config = dict(
    num_hidden_layers=13,
    hidden_size=192,
    num_attention_heads=3,
    num_key_value_heads=3,
    head_dim=64,
    intermediate_size=768,
    vocab_size=29803,
    hidden_act='tanh_gelu',
    norm='layernorm',
    norm_place='pre',
    norm_eps=1e-06,
    positions='learned+rope',
    rope_theta=4300.0,
    rope_fraction=1.0,
    qk_norm=True,
    attn_scale=0.142,
    bias='all',
    tie_word_embeddings=True,
    parallel_block=False,
    extras=['capped logits'],
    init='normal',
    init_std_qkv=0.0274,
    init_std_o=0.00538,
    init_std_up=0.0274,
    init_std_down=0.00538,
    optimizer='muon_variant',
    learning_rate=0.0184,
    lr_mult_qkv=0.7,
    lr_mult_o=4.0,
    beta1=0.9,
    lr_head=0.00971,
    max_grad_norm=0.5,
    warmup_steps=0,
    schedule='wsd',
    decay_fraction=0.801,
    decay_shape='linear',
    final_lr_fraction=0.05,
    batch_tokens=65536,
    max_seq_len=512,
    doc_mask=False,
    train_tokens=423400000,
    max_steps=6461,
    dataset='wikipedia_en',
)
Each number is 128 + 24 x the weight over its row's rms, rounded and kept within 0 to 255. Layers, rows and columns count from 0. The size above them is the row's rms in percent of the matrix's.

# layer 8 attention query, 192x192, rms 0.0794, rows 77-127, columns 0-47
size [ 99 101 104 121 109  95 104 104 102  97 100 109 102 110 104 102 100 103  90  86 109  92  89 108  87  87 100 110 100 103 114  98  99  99  91 117 106  90  96 102 105 105  97  99 102  98 106 103 111 119 101]
[[168 105 122 158 160 131 144 124 141 145 129 109  95 144 170 124 145 123 135 166  89 103 130 151 154 161 134 112 112  91 177 131 151 104 130 112 114 123 165 138 124 139 119 152 139 160 125  90]
 [189 112  98 163 151 139 160 147 114  95 125 127 158 110  93 121 136 132  88 147 131 119 135 156  98 152  98 124 142 123 173  84 130 113 180  77 120 108 138 103 143 119 141  80 127 105 135 114]
 [139 142 112  90 131  93 115 147 137 116 113 108 152 134 129 116 117 132  89 123 121 140 128 121 106 119 113 107 132 146 152 127  91 115 125 148 120 145 128 129 163 133 178  93 128  92 141 167]
 [ 77 130 126 116 135  93 122 122 139 158 146 125 163 118 124 162 146 177 102 107 131 194 102 104  99 120 174 136 121 156 140 147 150 137  93 120 134 134 124 103 136 129 130 116 114 112  94 136]
 [156 153 133 161 112 112 143 133 136 147 172 102 153 135 110 115  69 151 114 174 115 139 126 147 127 134 126 126 114  92  74 142 106 146 148 141 114 160 138 109  99 132  71 123 111 145 139 140]
 [105 112 106 120 108  77 157 127 162 133 110 118 139 109 170 151 137 134 109 174 160 133 157 122 145 118  62 127 100 131 105 147 111 119 139 153 162 113 142 105 108 110 108 134  84 140  81 146]
 [147 116 125  88  87  99 111  69 161 143 152 147 120 128 140 152 101 153 146 126 131 151 112 125 118 109 112 121 155 128 146 154 105 146  93 112 157 134 153 114 110 151 125 111 204  99 123 145]
 [154 147 130 175 170 132 161 104 102  93  89 124 138 156 112 121  67 116 102 122 115 102 153 137 173 118 118 107 101 117 152 155 111 113 135 191  98 121 142 112 138 162  90  85 159 134 149 157]
 [112 135  68 120 140 143  93 128  78 143 109 159 111  84 124 149 160 139 165 115 151 129 163 132 128 176 133 142 127 140  98 138 118 135 144 112 157 144 117 117 139 123 147  99 135 111 139 123]
 [173 146  92 113 136 100 149 118  74 107 157 136 113 151 137 110 138 135 151 128 158 100 161 130 148 118 117 159 128 144 111  99 134 168 151 124 136 146 151 121  79 101 103 127 122 134 138 114]
 [127 102 138 158  85 129 117 125  97 125 110 134 131 150 116 120 102  97 116 113 175 103 137 130 110 137 113 155 125  93 189 106 120 154 111 132 142 159 159 155 183 196 129 163 137 153 108  86]
 [144 140 174 161 154 128 177 136 159 135  98 165 147 120 103 117  98 157 136 133 109 164 142 140 160 115  99 133 139 104 159 165 111 128  88 141  94 116 104 161 159 116 148 133 150 128 142 102]
 [116 112 112  93 119 113 101 108 130 116 144 125 137 158 118 127 127 147 131 146 127 135 113  68  93 148  80 121  88 105 135  95 135 120 165 182 122 122 152 135 164 161 140  59 115 134 109 137]
 [123  74 126 114 148 147 109 157 100 101 126 154 129 129 118 150 117 134 126 131 135 117 140 111 110 172 126 120 144 130 101  97  79 135 106 137 132 176 116 157 138 108 125 157 137 104 158 109]
 [138 118 129 114 119 151 181 132 169 124 127 122 167 131 121 113  85 149 141 137  89 154  95 110 100 154 116 129 160 180 147 142 136 138 115 108 115 129 140 103 171 126 154 144 129 165 147 159]
 [132 162 103 129 106 177 108 113 128 130 164  90 122 152 126 132 195 147 130 134 116  94 100 113 134 150 120 149 116 139 136 130 143 120 109 136 104 144 132 166  61 136 168 145 147 131 113 133]
 [124 129 113 114 126 141 117 128 157 133 127 137 141 141  72 139  92 106 164 131 120 132 106 132 175 106 108 146 121 128 140 155 123 144 150 115 122 145 151  99 127 152 141 136 143  85 159 113]
 [142 125 100 122 108  92 139 144 162 120  91 150 187 155 106 146  92 132 131 177 162 126 127 141 142 137 134 152  78 131  92 123 120 113 159 149 178 128 127  83 105 151 110 119 109 151  93 156]
 [127 141 111 155 140 152 141 119 105 111 153  83 160 176 113 108 123 124 114 108 119 130 133 155 137  81 154 115 116 134 169 136  67 128 109 149 120 123 118 136 123 126  88 156 170 106 123 107]
 [166  99 107 151 157 147 121 189 150 138 150 143  90 150  97 121 176 121 110 108 134 103 122 118 113 138 105 142 145 133 146 119 142 149 136 106 129 137 126 143 193  83 145 165 155 110 100  93]
 [135 149 135 113 114 141 121  99 139 137 161 105 145 131 149 118 112 139 121 138 131  97 144 110 110  88 133 147 140 100 129 126 126 120 124  73 131 164  94 146 183 103 118 194 136 133 133 111]
 [ 94 162 151 105 120 107 191 103 168 139 100 160 178 128 166 119 131 150 144 135  88 166 109 126 106 135 137 105 170 105 150 100 158 158 146 137  87 123 191 148 115 159  87  92 147 142 153 151]
 [109 121 123 151  99 120 120 181 192 124 129 125 169 163 166 140 130 122 138  71 140 134 128 186 104 165 102 152 140 120 150 127 133 146 116 168  96  92 110 139  88 126  89 128  76 123 102 144]
 [103  98 110 123 108 129  89  82 168 152 134 164 117 126 136 120 116 131 140 181 135 123 115 122 113  75 123 142 120 161  84  89 141 106 134 115 114 139  96 110 115  65 114 154 124 103 115 117]
 [115 105 123 154 137 125 105 121 104 146 111 130 118  69 107 154 159 134 137 143 176 109 138 111 124  96 177 125 155 123 105 148 147 137 140 167 158 100 169 131 142 108  85 121 110 117 165 124]
 [121 149 137 140 118  80 140 128 136 111 119 149 104  81 160 146 122 122 153 124 139 133  85 146 129 141 145 110 122 107 183 172 111 169 126 153 140 135 117 138 104 123 117 157  96 112 143  91]
 [135 138 160 183 143 185 138 136 106 109 118 101 158  95 110 131 151 127 118  61 142 142 144  95 153 154 121 162 141  85 125 135 128 168 111 101 139  95 132 126 124 171 147 126 118 145 145 135]
 [111 131 172 168 122 106 157 175  85 120 116 115 110 132 144 112 157 120 128  72 112 112 135 149 131  86  93  95 165 123 177 110 117 152 125 168 102 102 122 112 161 199 168 118 194 150 147 119]
 [ 67 122 165 161 162 131 135  88 143 154 120  77 157 124 111 124 149 107 105  82 135 111 163 135 124 153 138 156 121 150 115 113 170 142 163 113 130 127 121 148 134 125 127  80 113 100 128 143]
 [100  78 145 134 120 177 118 137  89 123 141 190 120 157  96 117 120  85 136 112 146  94 152 103 128 119  98 124 115 136  86 101 155 148 174 139 146  99 134 119 155 160 170 112  84 124 193 146]
 [117 105 163 111 111 134  96 166 118 131  97  80 138  86 117 149 120 141 108 134 127 137 125 134 161  94 143  98 146 146  98 155 164 177 127 120 148 141 132 132 163 155  72 128 178 162 148 139]
 [ 83 106 145 109 139 130 125 125 127 123 108 113 129 107 148 169 135  91 120 100 147 145 151 172 147 104 105 136 124 152 132 100 140 106 106 126 127 136 123 139 102 100 175 132 132  98 101 148]
 [121  83 110  93 117 122  74 128 133 133 106 139 153 125 114  95 142 115 146 132 150 172 157 115 146 127 114 148 140 146 103 109  95 164 144 141 172 173 180 133 116 160 114 127 126 181 104 157]
 [179  99  83 113 121 105 109 168 150 111 126 126 145 114  96 111 110 167 133 147 122 126 145 101 100 144 132 130  79 141 184 112  91 111 128 151 167 125 151 132 144  90 107 149 134 150  78 162]
 [138 125 121 145  98 149  77 118 141 148 151  94 124 108 119 116 139 157 166 145 128 157 122  65 116 149 141 112 117 124 141 120 115 129 111 141 104 127 123 127 139 116 135 146 132 115 142 110]
 [ 89  89 139  92 140 140 111 131 115 142 161 125 103  82 148 157 151 122 134 121 160 126 153 135  97  79 139 132 141 172 172 108 124 108 107 147 176 163 104 102 114 121 118 140 103 126 122 138]
 [136 141 160 124 140 103 131 144 109 106 112 151  98 154 119  96 114 137 122 100 105 195 124 134 134 187  88  89 131 128 160 149  81 131 110 151 109  94  93 129 164  99 113  88 149 130 143 123]
 [156 119 156 112 158 167 104 110 130 135 128 107 145 142 139 154 127 124 119 110 127 129 141 137 129 139 155 104 123 155 119 105 114 120 100 150 127 162 109 131 131 104 105 116 129  89 168 125]
 [103 143 114 117 104 136 130 180 147 102 111 127 127 117 156 149 137 118 143 155 133 132 109 147 118 131 111 135 142 131 132 131 139 130 129  88 115 116 132  46 155 158 138 156 117 140 137 152]
 [130 121 119 139 103 116 127 158 129 130 166 179 134 144 126 112 136 120 130 114 148  95  95 129 124 145 170 185 116 164 100  94 173 132 128 117 101 154 155  97 126 147 128 141 151 167  99 118]
 [ 87 123 123 169 186 157 125 169 128 122 144 155 114 141  76 133 129 100 111  97  89  88 102 150 132 130  87 153 127 142 119 109 138  94  75 127 129 112 134 127 109 121 111 111 133 157 144 116]
 [152 114  86 188  93 175 132 124 101  81 135 174 102 149  64 128 139 161 114  71 106 119 156 107 115  96 108 129 170  98 148 122 115  93 134 140 115 134 115 123 104 141  87 140 115 128 123 106]
 [134 126  90 134 182 143 133 144 150 109 112 134 119 124 133 113  78 134 144 136 106  80  50 115 169 110  84 119 145 100 135 100  99 134 192 125 152  93 137 128 150 123 143 134 110 143 146 111]
 [125 120 124 130 129  95 126 166 160 132 106 126 143 148 142 157 140  88 135 165  91 138 169 101  99 168 115 139  96 128 100 146  89 157 118 121 120 130 123 163 132 110 134 125  80 108 111 102]
 [ 84 134 123 137 102 133 147 158 139 122 100  76 139 150 159 128  95 148 142 191 134 149 123 122 147 156 152 124 157 137 109 128 117 113 126 126 100 121 117 114 198 124 126 116 160 144 142  99]
 [153 138 117 159 127  65 132 119 109 143 180 146 122 167 148 158  92 145 144 140 125 117  98 153 104 103 127 133 109 144 148 128 106 193 169 143 159 101 113 167 110  94 141 154  87  84 144 126]
 [148 130 142 137 135 144 133 123 143 133 126  83 119 113 136  81 125 143 134 108  95 125  92 153 148  97 139 153  86 132 166 122 168 126 161 176 159 139 109 112 159 105 140 112 107 132 120 146]
 [106 146 141 128 124 133 119 156 138 102 110 129  96 103 101  84 128 138 121 137 132 167 128  92  91 149  91 164 142 113 166 121 164 117 131 148 153 154 142 142 151 104 131  83 144 106 139 131]
 [116 135  98 132  83 101 119  92 123 115 163 145 112  92 115 133 128 153 135 136 155  94 147 115 148 124 124 144 159 154 138  99 141 131 128 125 183 145 151 116 111 124  96 122 132 126 141 125]
 [115 122 174 152 149 140 144 161 125 142 140 102 139 173 128 106 117 139  77  73 120 112 129 132 162 120 113 118 151 149 131 167 118 163 102 106 114  94 114 104 159 128  93 171  97 170 143 149]
 [124 162 105 126 161  95  72 122 128 121  93 153  87 145 123 113  91 131 128  77 149 213 132 111 188 116 123 135 119 136 134 109 134 112 142 148 108 176 132 159  89 163 104  81 118 117 130 118]]
# layer 8 attention key, 192x192, rms 0.0794, rows 77-127, columns 0-47
size [107 104 104 100 107  95 115  92 110 109 100 109 104 109 104 113 115 110 101 115  83  93  85  92  90  98  90  83 102 101  97 107 114 103 102  87 106 111 104 108  89 114 117 107 111 114 101 108 101  95 108]
[[129  97 115 165 156 101 152 132 124  86 112 128 100 136 123 121 103 114 129 144  92 154 114 140  75 102 162 124 132 138 125 159 139 171 167 105  99 122 109 126 104 168 108 167 142 117 114 125]
 [138 180 162 150 129 144 137 139 138 123 104 153 132 136 139  64 179 138  87 125 139 159 141 138 153 156 111 140 163 123 111 130 114 129 112 132  77  57 141 119 146 164 131 156 149 118 142  91]
 [168 122 124 115  89  83 112 136 129 154 132  85 120 117 121 138 102 111 144 125 111 115 146  96 176 144 114 101 108 145  88 143 152 149 111 103 121 113  85 102 125 143 146 168 118 107 125 128]
 [131 134 114 151 149 143 131 178 106 122 128 109 152  80 152  92 140 163 149 197 133 118 127 102 110 114 144 165 122 139 151 106 142 155 155 155 125  97 127 104 118 103 121 138 116 103 120 100]
 [146  95 101 136 126 143  88 178 112 108 143 139  98 133  85 133 152 172 134  73 100 118 118 146  98 151 146 143 101 143 118 139 116 102 100 140 148 113 167  85 180 127 156 142 116 107 136  95]
 [ 84 137 134 133 136 147  92 141 122 106 121 122 165 105 105 135 127 116 127  84 118 139  90  82 157 128 178 142 160 133 151 114 138 164 107  66 126 169 175 166 126 108 145 126 139 140 137 113]
 [119 149 157 146  94  90 140 141 130 149 178 102 145 125 132 129 129 119 169 120  97 119  91 113 197 108 189 155 120 126 107 120 123 110 114  94 130 133 135 127 148  82 102 152 107 133 161 103]
 [133 123 147 143 148 149 117 105 122 129  99 120  86 123 142  90 117 121 108  78  94 132  98 132 129  87 110 138 126 192 118  68 134  98 158 146 119 150 110 119 134 139 127  90 125 113 159 105]
 [159 130 101 139 174 148 148 119 116 108 128 103 163 161 115 131 107 181 165 180 141 135 188 173 134 101 107  93 116 115  98 123 119 144 143 103 137 136 127 114 103 123 114 123 120 139  99 128]
 [115 138 136 112 132 210 109 116 124 116 146 106 105 135  99 111 151 135 162 147  93 171  90 145 139 100 149  94 101 136 183 127 120 139  99 187 105 120 113 166 165 141 149 152 129 154 122 101]
 [101 136 133  87 152  76 113 155 146 134 110 155 130  95 135 104 113 131 117 127 139 134 115  89 177 118 120 133 129 124 142 114 157  95 126 109 168 127 149 169 121 142 138 130  64 149 138 139]
 [154 152 120 132 130 123 121 126 134 136 117  94 115 125 151  71 125 131 136 140  87  99 106 162 114 134  89 118 152 143  75 131 140 115 109 131 149  89 118  82 107 157 123 102 152 117 135 111]
 [155 155 136 165  99 146 106 135 120 135 156 124 141  95 103 151 120 169 142  93 116  97 105 116 102 148 147 121 131 130 108  98 183 141 174 139 137 127 184 146 117 129 131  97 121 107 126 163]
 [138 122 168 139 122 142 138 139 134 116 138 127  65 114 168 158  81  93 155 137 142 120 139 128 144 140  75 144 110 163 144 122 116 131 104 105 123 134 101 140 123 188 129  94 114 129 176 115]
 [116 150 131 105 132  98 137 162 118 139 197 137  99 164 124 135 122 113 156 118 118 124 150 138 105 175 110 101 149 129 117 112  94 107 145 174  88 183 100 145 142 112 128 111 102  90 114 153]
 [102 157  81 146 128  81 138 111 138 148 155 105 149 123  87 130 145 130 152 103  96 140 143 133 136  97 151 139 105 144 143 113 115 151  98 166 129 125 133 124  96 128  68 107 140 112 103 133]
 [164  73 177 156 116 151 127 120  67 119 139 156 130 102 177 126  98  97 171 115 144 112 126 127 171 107  91 121 121 129 119 109  99 112 136 135 120 132 109 131 120 102 127 139 146 111 138 138]
 [101 141 122 104 130 123 126  90 126 180 132 136 107 134 147 135 159  93 164 127 113 114 134 150 116 113 116 122 137 111 119 119  98 116 115 115 102 160 122 144 162 158 136 146 103 108 132 121]
 [117 114 136 103 110 157  95 146 121 139 119 172 143 156 134 154 118 135 166  90 121 179 104 103 110 154 134 105  76 147 151 108 159 127 159 172 177 154 113 103 103 122 144 113 154 131 136  70]
 [165 122  96 150 165 169 111  96 121 119 124 125 133  83  90 122 115 130 112 160 118 112 156  80 138 130 186 131 114 131  99 104 119 105 151  92  99 134 106 129 152 145 141  96 198  96 187 109]
 [111 152 113 137 145 108 171 134  53 127 101 146 130  91 129 130 149 141 152 127 137 113 123 135 138 115 136 113 118 149 100 158 122 111 166 133 173 141 172 126  99 109 133 120 153 110 120 141]
 [146 120 141 128 112 137 124 140 185  95  92 146 100 137  99 133 150 120 118 172 136 115 126 137 126 141 125 103 118 124 159 149  99 120 108 153 138  99 135  87 168 122 114 182 103 165  95 110]
 [118 141 119 152 128 131 128 115 144 140 112 155 103 149 124 153 150 136  98 114 103 153 102 135 102 126 136 126 145 131 153 153 133 140  94 119 124 125 116 138 122 131 150 130 116 128 162 127]
 [123 170 137 110 120  92 154 109 122 139 114  92 179 101 173 153 103 124 143 111 150 167 123 106 179 133 151 117 140 113 110 117 113 134 168  93 116  94 161 134 108 109 129  89 122 101 110 124]
 [131 120 119 156 156 161 115 132 113 146 115 115 133  97 103 143 121 137 186 149 147  83 138  51 150 130 112 144 113 129 167 100 141 113 147 104 115 132 163 104 142 133 172 124 154 142 140 119]
 [125 122 154 142 132 129 116 118 147 162 140 187 143 135 152  88 150 104 146 128 159 127 131  80  68 174  80 160 113 104 153  99  85 131 144  98 100 146 110 130 135 136 175 113 135 140 142 153]
 [116 113 115 133 124 122 148 146 124 158 142 181 128 118 152 138 123 133 133 157 127 129 195 131 121 105 127  87 106 137 155 148 111 141 124 116 132 122  82 147 123 107 194  89 140 117 130 156]
 [151 133 136 131 105 112 128 112 138 149 123  93 118 166 148 143 124 134 134 121 136 137 118 118  92 190 107 148 179 101 110 113 123 141 116 151 121 123 141  93 109 139  90 129 123 159 162 131]
 [188 162 136 117  89  94 172 130  83 126 140 150 115 135 134 159 125 137 142 152 124 136 118 152 167 148 145  80 122 141 126 163 134 108 156  78 132 130 126 147 106 135 140 160 154 124 111 144]
 [150 130 135 118 135 149 129 132 131 118 116  58  90 142 135 129  75 116 120  62 108 141 127 137 146 145 113 107 150 133 102 124 139 104 117 108 146 135 112 132  91  71 143 118 163 102 132 139]
 [167 108 102 121 144 152 157 106 122 135 137 162 124  94 104 140 125 120 137 134 123 154 139 120 148 131 147 146  88 127  76 121 150 123 113 100 121 126 125 105 155 124 151  98 155  89 120  90]
 [129  92 134 133 123  94 181 142 117 167 151 118 105 114 156 100 117 107 130 125 139 117 145 129 161 138 162 105 136 132 122 108 160  97 113  97 104 131 112  93 108 166 163 139 125 145 129  93]
 [ 90 118 117  82 126 145 106  98 129 117 111 135 116 130 106 126 116 134 158  89 114 117 122 103 146 148 144 123  88 120 155 117 126 127 113 142 130 128  99 134 125 160 102 127 144  94 126 104]
 [153 127  74 108 134 103  97 102 190  86 142  79 167 155 132  92 131 125 141 117 138 120 103 133 100 120 152 146 110 107 159  91 118 147 124 134 127 124 142 132 152 138 144 164 143 141 112 128]
 [139 141 130 105 133 103 109 133 103 143 119 141  56 108 166 117  98  99 138 137 150 126 173 166 137 123 119 111 105 124 139 155 141 114 121 121 155 123 100 139 140  97 102 105  97 148 132  88]
 [121 115 138 125 126 122 123 143 169  86 150  97 122 148 167 144 137 138 127 146 156 118 105 123 108 122 114 132 149  94  93 115 138 100 142 125 157  84 125 113 120 121 142 148 129 136 107 168]
 [114 150 138 117 131 101 151 118 126 105 112 164 124 152 162 127 153 131  90 185 133 124 141 199 168 127 152 116 135 109 124 132 121 149 120 112 145 144 137 141 141 158 137 148 176 146 134 127]
 [128 171 123 102 107 123 155 147  89 118 129 141 111  94  72 164 146 133 153 138 113 109 113 115 167 149 141  99 118 104 131 114  94 139 125 111 116 138 104 118 130 130 145 130 148  92 129  94]
 [120 134 101 137 140 131 149 138 123 126 129 141 132 133 137 136 142 143 100 152 107 127 135 185 131 140 184 109 169 133 102 143 108 180 100 110 160  93 134 129 129 122 102 114 117 125 124  68]
 [106 122 105 104 122 124 155 140 132 174 129 114 168  99  85 131  74 135 160 132 119 136 153 157 117 148 112 136 106 118 105 110 128 133 116 136 133 126 125 149 163 125 138 108 170 113 148 131]
 [122 130 117 129 119 112 155 121 112 121 157 190  91 157 133 117 127 135 152 139 115 156 119 118 120 128  99  95 121 136 152 144 167 140 130 120 116 143  88 102 116 135  67 109 101 143 137 143]
 [111 120 151 143 153 147 101 103 121 118 134 152 159 135  77 168 158  99 157 138 132 144 137 133 124 144 116 138  94 126 123 130 115 111  91  94 143 138 103 143 129  73 117 113 127 150 152 132]
 [115 158 131 108 112  97 127 106 136 137 117 205 101  84 108 121 113 124 127 151  98 154  72 131 167 156 112 134 105 152 128 109 158 106 163 119 154 169 141 159 103 100 101  79 160 105 115 115]
 [191 131 133 127 150 119 108 123 123  96 135 175 111 151 127 159 118 146 131 130 141 112 104  81 158 139 165 120 129 182 109  94 143 104 139 128 136 146 134 123 106 113 141 150 150 140 125 112]
 [154 119 126 131 126 105 100  96  99 128 125 154  84 157 172 124  74 161 134 196 126 125 132 129 105 110 130 134 124 142  84 155 142 119 151 100 154 154  90 126  95 135 143 169 114 121 126 137]
 [163 133  94 129 145  88 136 135 115 118 110  94 118 129 150 142 138 103  99 117 116 141 135 126 117 134 101 133 150 133 123 156 115 139  82 116  98 149  93 156 150 142 114 152 141 136 118  55]
 [106 146 111 102 120 157 160 127 167 172  92 129 150 112 135  94 109  99 110 148 183 121 124 111 172 116 126 132 178 118 130 136 111  79 143 135 123 132 123 191 112 125 132 144 176 128 133 111]
 [131 119 141 131 145 163 144  94 156 110 156 142  95 141  83 104 152 134 156 118 133 157 127  94 103 129  95 107 135 130 121 104 136 132 119 102  99 101 104 141 187 127  95 145 156 152 129  99]
 [ 97 143 111 120 146 125 125 151 148 144 139 139 112 155 141 117 141 108 123 127 155 155 160 103 106 178 146 124 127 173 137 104 168  94 106 133 134 148 126 119 122  88 122 158 116 126 135 119]
 [103 131 119 142  78 132 133 126  96 135 142 103 120 127  92  98 154 105 130 152 145 126 137 143 178  92  84 136 122 140 102  97 112  93 129 106 144 162 132 129 122 176 166 147 144 155 137 109]
 [105 114 122 125 160 123 150 136 115 101 122  90 121 134 136 106 170 158  84 157 155 118 122 143 114 168 157 101 125 148 121 110 189  85 137 137 103 119  85  98 166 182 120  98  95 131 116  93]]
# layer 8 attention value, 192x192, rms 0.0715, rows 64-81, columns 0-47
size [103  82  91  90 100  88  96 106  94  99  90  94  89 101  99  97 105  90]
[[164 120 113 123 102 108 146 127 123 148 141 143 126 127  99 131 138 106 149 150  85 142 190  66 134 130 156 116 163 125 138 154 154 144 164 141 104 132 127 106 137 149 102  88 133  97 114 132]
 [136 140 137 107 136 180 152 127 107 110 135 139 105 124 109 122 127 132 105 124 152 155 149 103 111 159 103 127 129 158 131 129 156 118 122 127 140 125 116 160  88  80 128 110 147 140 121 126]
 [140  89 120 122 138 141 148 117  94 118 142 130 150 137  89 145 125 107 138  73 152 151  67 125 165 121 142 180 123 113 105 129 133 108 149 110 117  84 125 112 119  97 133 111 113 141  99 119]
 [135 134 160 123 108 130 150 171 139 125 135 107  98 135 189 165 111 137 123 136 156  94 118 146 142 132 142 157 139 131 124  93 172 149 134 132 127 101 130 139 146 106  91 164  89 141 151 140]
 [148 163  94 147 130 127 128 146 108 112  94 110 156 146 108 122 139 113 123 139  76 115 193 121  93 109  95 142  96 145 117 143 140 112  94 108 120 122  90 122 167 127 136 140 160 101  89 118]
 [127 142 167  92 110  91 168 119 117 136 132 122 171 157 111 111 124 130 121 156 191 141 167 124 128 111  86  96 133  82 100 116 118 153 111  93 155 137 106  70 179 108 109 117 122 143  90 133]
 [114 143  99 133 135 162 114  97 103 134 112 162 117 121 145 137 124 144 130 138 146 146 153 130 152 147 144 176 151 180  92  96 125 168 124 129 137 136 108 143 115 166 142 138 128 126 112 132]
 [113 163 129 117 147 124 160 114 174 150 137 121 110 130 135 126 104 147 115 172  89  76 112 134 122 140 106 150 112 164 134  98 154 143 181 137 120 128 111 106 119 150 133 201 136 134 145 108]
 [122 151 102 113  94 150 149 106 153  90 128 130 155 110 108 133 116 144 134 146 152 120 115 122 150 104 169 128 170 118 114 133 127 122  75 119 108 132 135 120 157 140  59  81 136 169 160 123]
 [165 122 154 143  84 129 116 121 107 124 100 147 117 124 112 110 151 140 130 152 178 149 178 171 101 104 169  64 110 129 145 165 151  94  90 102 118 129 134 160 145 140 155 137 145 105  73 155]
 [157 150 128 149 111 120 154  91 109 133  98 115 106 154  93 119 120 130 121 107 106 105 162 123 139 138 135 122 135  95 132 136 170 137 189 123 104 165 167 123 173 128 152 168 116 129 139 134]
 [126 140 146 120 120 109 113 189 148 138 138 125 137 127 120 137 138 165 131 149 149  95 140 156 113 136  92 117 175  99 138 177 143 103 136 124 107 154 115 143  92 162 141 106 148 147 116 102]
 [115 120 115 117 126 111  90 124 106  97 160 162 112 200 109 164 143 141 155 133 102 153 129  97 130 119  99 139 145 106 115 147 168 120 106 126 112 126 106 130 127 111  96 117 152 126 124 167]
 [127 152 106 145 136 128 126 132 116 127 154 135 116 137 113 131 120 132 139 102 165 110 137 152 152 110 112 120  88 129 140 124 116 181 123 109 153 138 119 115 105 172 131 150 126 106 132 122]
 [118 156 128  79 136 145 147 114 155 124 142 125 130 169 149 129 160 108 143 156 126  87 124 165 139  76 119 134 180 121 150 117 114 131 149 165 110 119 150 141 120  88 165 128 120 166 154 140]
 [113 157  92 138 124 129  83  85 141 127 180 144 119 117  76 139 113  96 155 128 113 141  77 137 132 169 119 129 136 152 114 143 103 117 135 102 112 147 100 135 143 155  96 127 157 102 136 132]
 [128 146 104  96  95  86 153 100  99 136 163 129 141 113 150 153 138 153 126 112 170 134 143 102 115 145 171 107  98 127 101 123 208 107 135 155 113 100 128 120 109  89 127 119 126 130 102 122]
 [149 120  73 123 113 102 137 126 154 129 145 145 114 140 116 153 142 111 103 155 150 135 136 160 155 125 116 146 147 149 123 109 114 165 109  94 156 133 118 109  89  65 115 158 100 128 154  91]]
# layer 8 attention output (transposed), 192x192, rms 0.381, rows 64-81, columns 0-47
size [108  86  93  93 114  88  95 107  99 101  95 102  85 105 100 105 110 101]
[[109 101 137 121 113  74 114 119 139 152 131 170 102 148 130 163 148 118  95 116 160 105 131 152 109 120  97 136  88 127 155 131 130 130 164 124 144 177 122 125  83  79 133 156  86 132 164 133]
 [102 111 136 136 115 104 139 169 160 143 133 119 149 114  77 120 113 128 111 126 136 133 128 148 124 138 180 159 120 143 136 156 121  99  89 150 131 119 146  98 179 133 123 116 144 132 159 114]
 [105 133 135 148 150 106 135 129 140 127 143 106 141 139  84  97 130 106 122 103 112 133 116 118 126 138 123  98 124 159 130 124 116 153  91 134  77 112 136  84 175 125 121 140 133  53 111  77]
 [183 128 129 107  93 147 133 118 134  71 124 124 145 134  77 162 119 123 113 106 122 104 118  98 136 152 131 132 128 102 115 130 102 112 108 111 129 146  96 112 115  87 133 142 140 119 111 175]
 [125 112 108 112 110 136 116 141  92 134 119  94 122  98 131  95 146 118 150 147 127 132 160  94 134 124 128 142 118  77 118 108 132 132  98 140 101 130 144 119 137 127 131 140 126 108 146 132]
 [113 149 111 102 145 146 134 109 148 128 102 129 103 110 117 110  79 160 110 171 126 132 128 123 140 128  89 147 102 171 118 157 146 102 170 142 119 135 112 159 133 142 135 102 137 114 104 141]
 [122 105 146 121 165 113 145 125 116 122 134 110 111 131 134 140 126 132 112 138 142 115  95 123 129 111 115  94 115 129 133 146 149 136 121 135 143 149 171 149 141 133 129  87 125 113 129 134]
 [155  76 107 134 114 122 105 148  96 100 126 131 160 103  83 138 137 115 139 121 129 102 130 101 159 132 180  99 151 131 106 124 107 114  97 130 142 182 160 123 143 117 126 184  99 142 122  97]
 [118 119 134 125 140 123 146 133 109  94 135 101 119  92 157 108 125 111 132  94 172 107 154 164 121 147 114  79 114 114 143  99 111 104 151  95 112  84 121 134  77 134 109 122 158  98  90  93]
 [118 118  79  98 136 145 158  91 161 170 156 118  93 157 128  92  78  72 119 101  98 119  70 113 128 118 129 144 133 119 119 116 168 107 152 153 102 141 121 129 106 136 100 132 137 130 133 126]
 [129  82 149 141 127 108 123 124 104 144 139  81 119 152 110 202 177 103 106  88 114 103 120 181 131 154 127 131 159 126 149 104 127 162  89 153 164 138 134 105 125 149 112 150 145 142 139  97]
 [ 99  95 146  82 117 111 113 129 116 125  89 149 102 126 121 187 133 119 145 140 111 136 116 147  98 132 127 142 115 105 160 154 166  69 158 162 148 122 128 130  90 113 108 126 138 123  76 150]
 [ 98 180 104 115 119 180 156 139 158 129 133 146 115  96 122 170  89 147 106 136 149 111 144 125 112 101  75 144 126 110 129 126  86 141 111  72 113 144 135 108 126 132 142 168 135 108 136  83]
 [104 133 123 110 115 115 131 119 101 116 110 136 149 198 123 121 112 111 140 113 128 183  65 106 113 154 165 153 123  85  98 129 127  85 156 116 140 125 142 115 144 149 159 111 107 134 111 138]
 [ 96 143 126 102 140 119 109 117  78 104 136 158 130 167 132 138 136 160 105 119  99 155 123 164 131 147 131 147 179 123  79  97 135 127 137  96 146 159 145 112 127 131 145 122 152 121 115 129]
 [ 87 126 121 141 142 103 142 126 131 132 118 105 167 126 155 110 125 145 138 120 135  89 155  85 108  92 178 140  98 118 157 121 148 154 120 124 152 142 147 157 134 124 135 146  95 133 170 113]
 [144  99 127 124 107 139 150 141 123 149 132 142 156 165 104  27 121 124 109 157 130 153 178 130 124 116 111 128 107 106 130  88 153 132 111 159 143  95 159 116 143 115 155  98 142  85 175 127]
 [125 111 129 142 177 139 103 144 133 109  88 106 134 118 115  70 132 130 117 106 137 136 117 121 132 161 170 145  80 169 151 111  97 104 117 132 122 145 139 121 123 203 111 122 111 136 116 161]]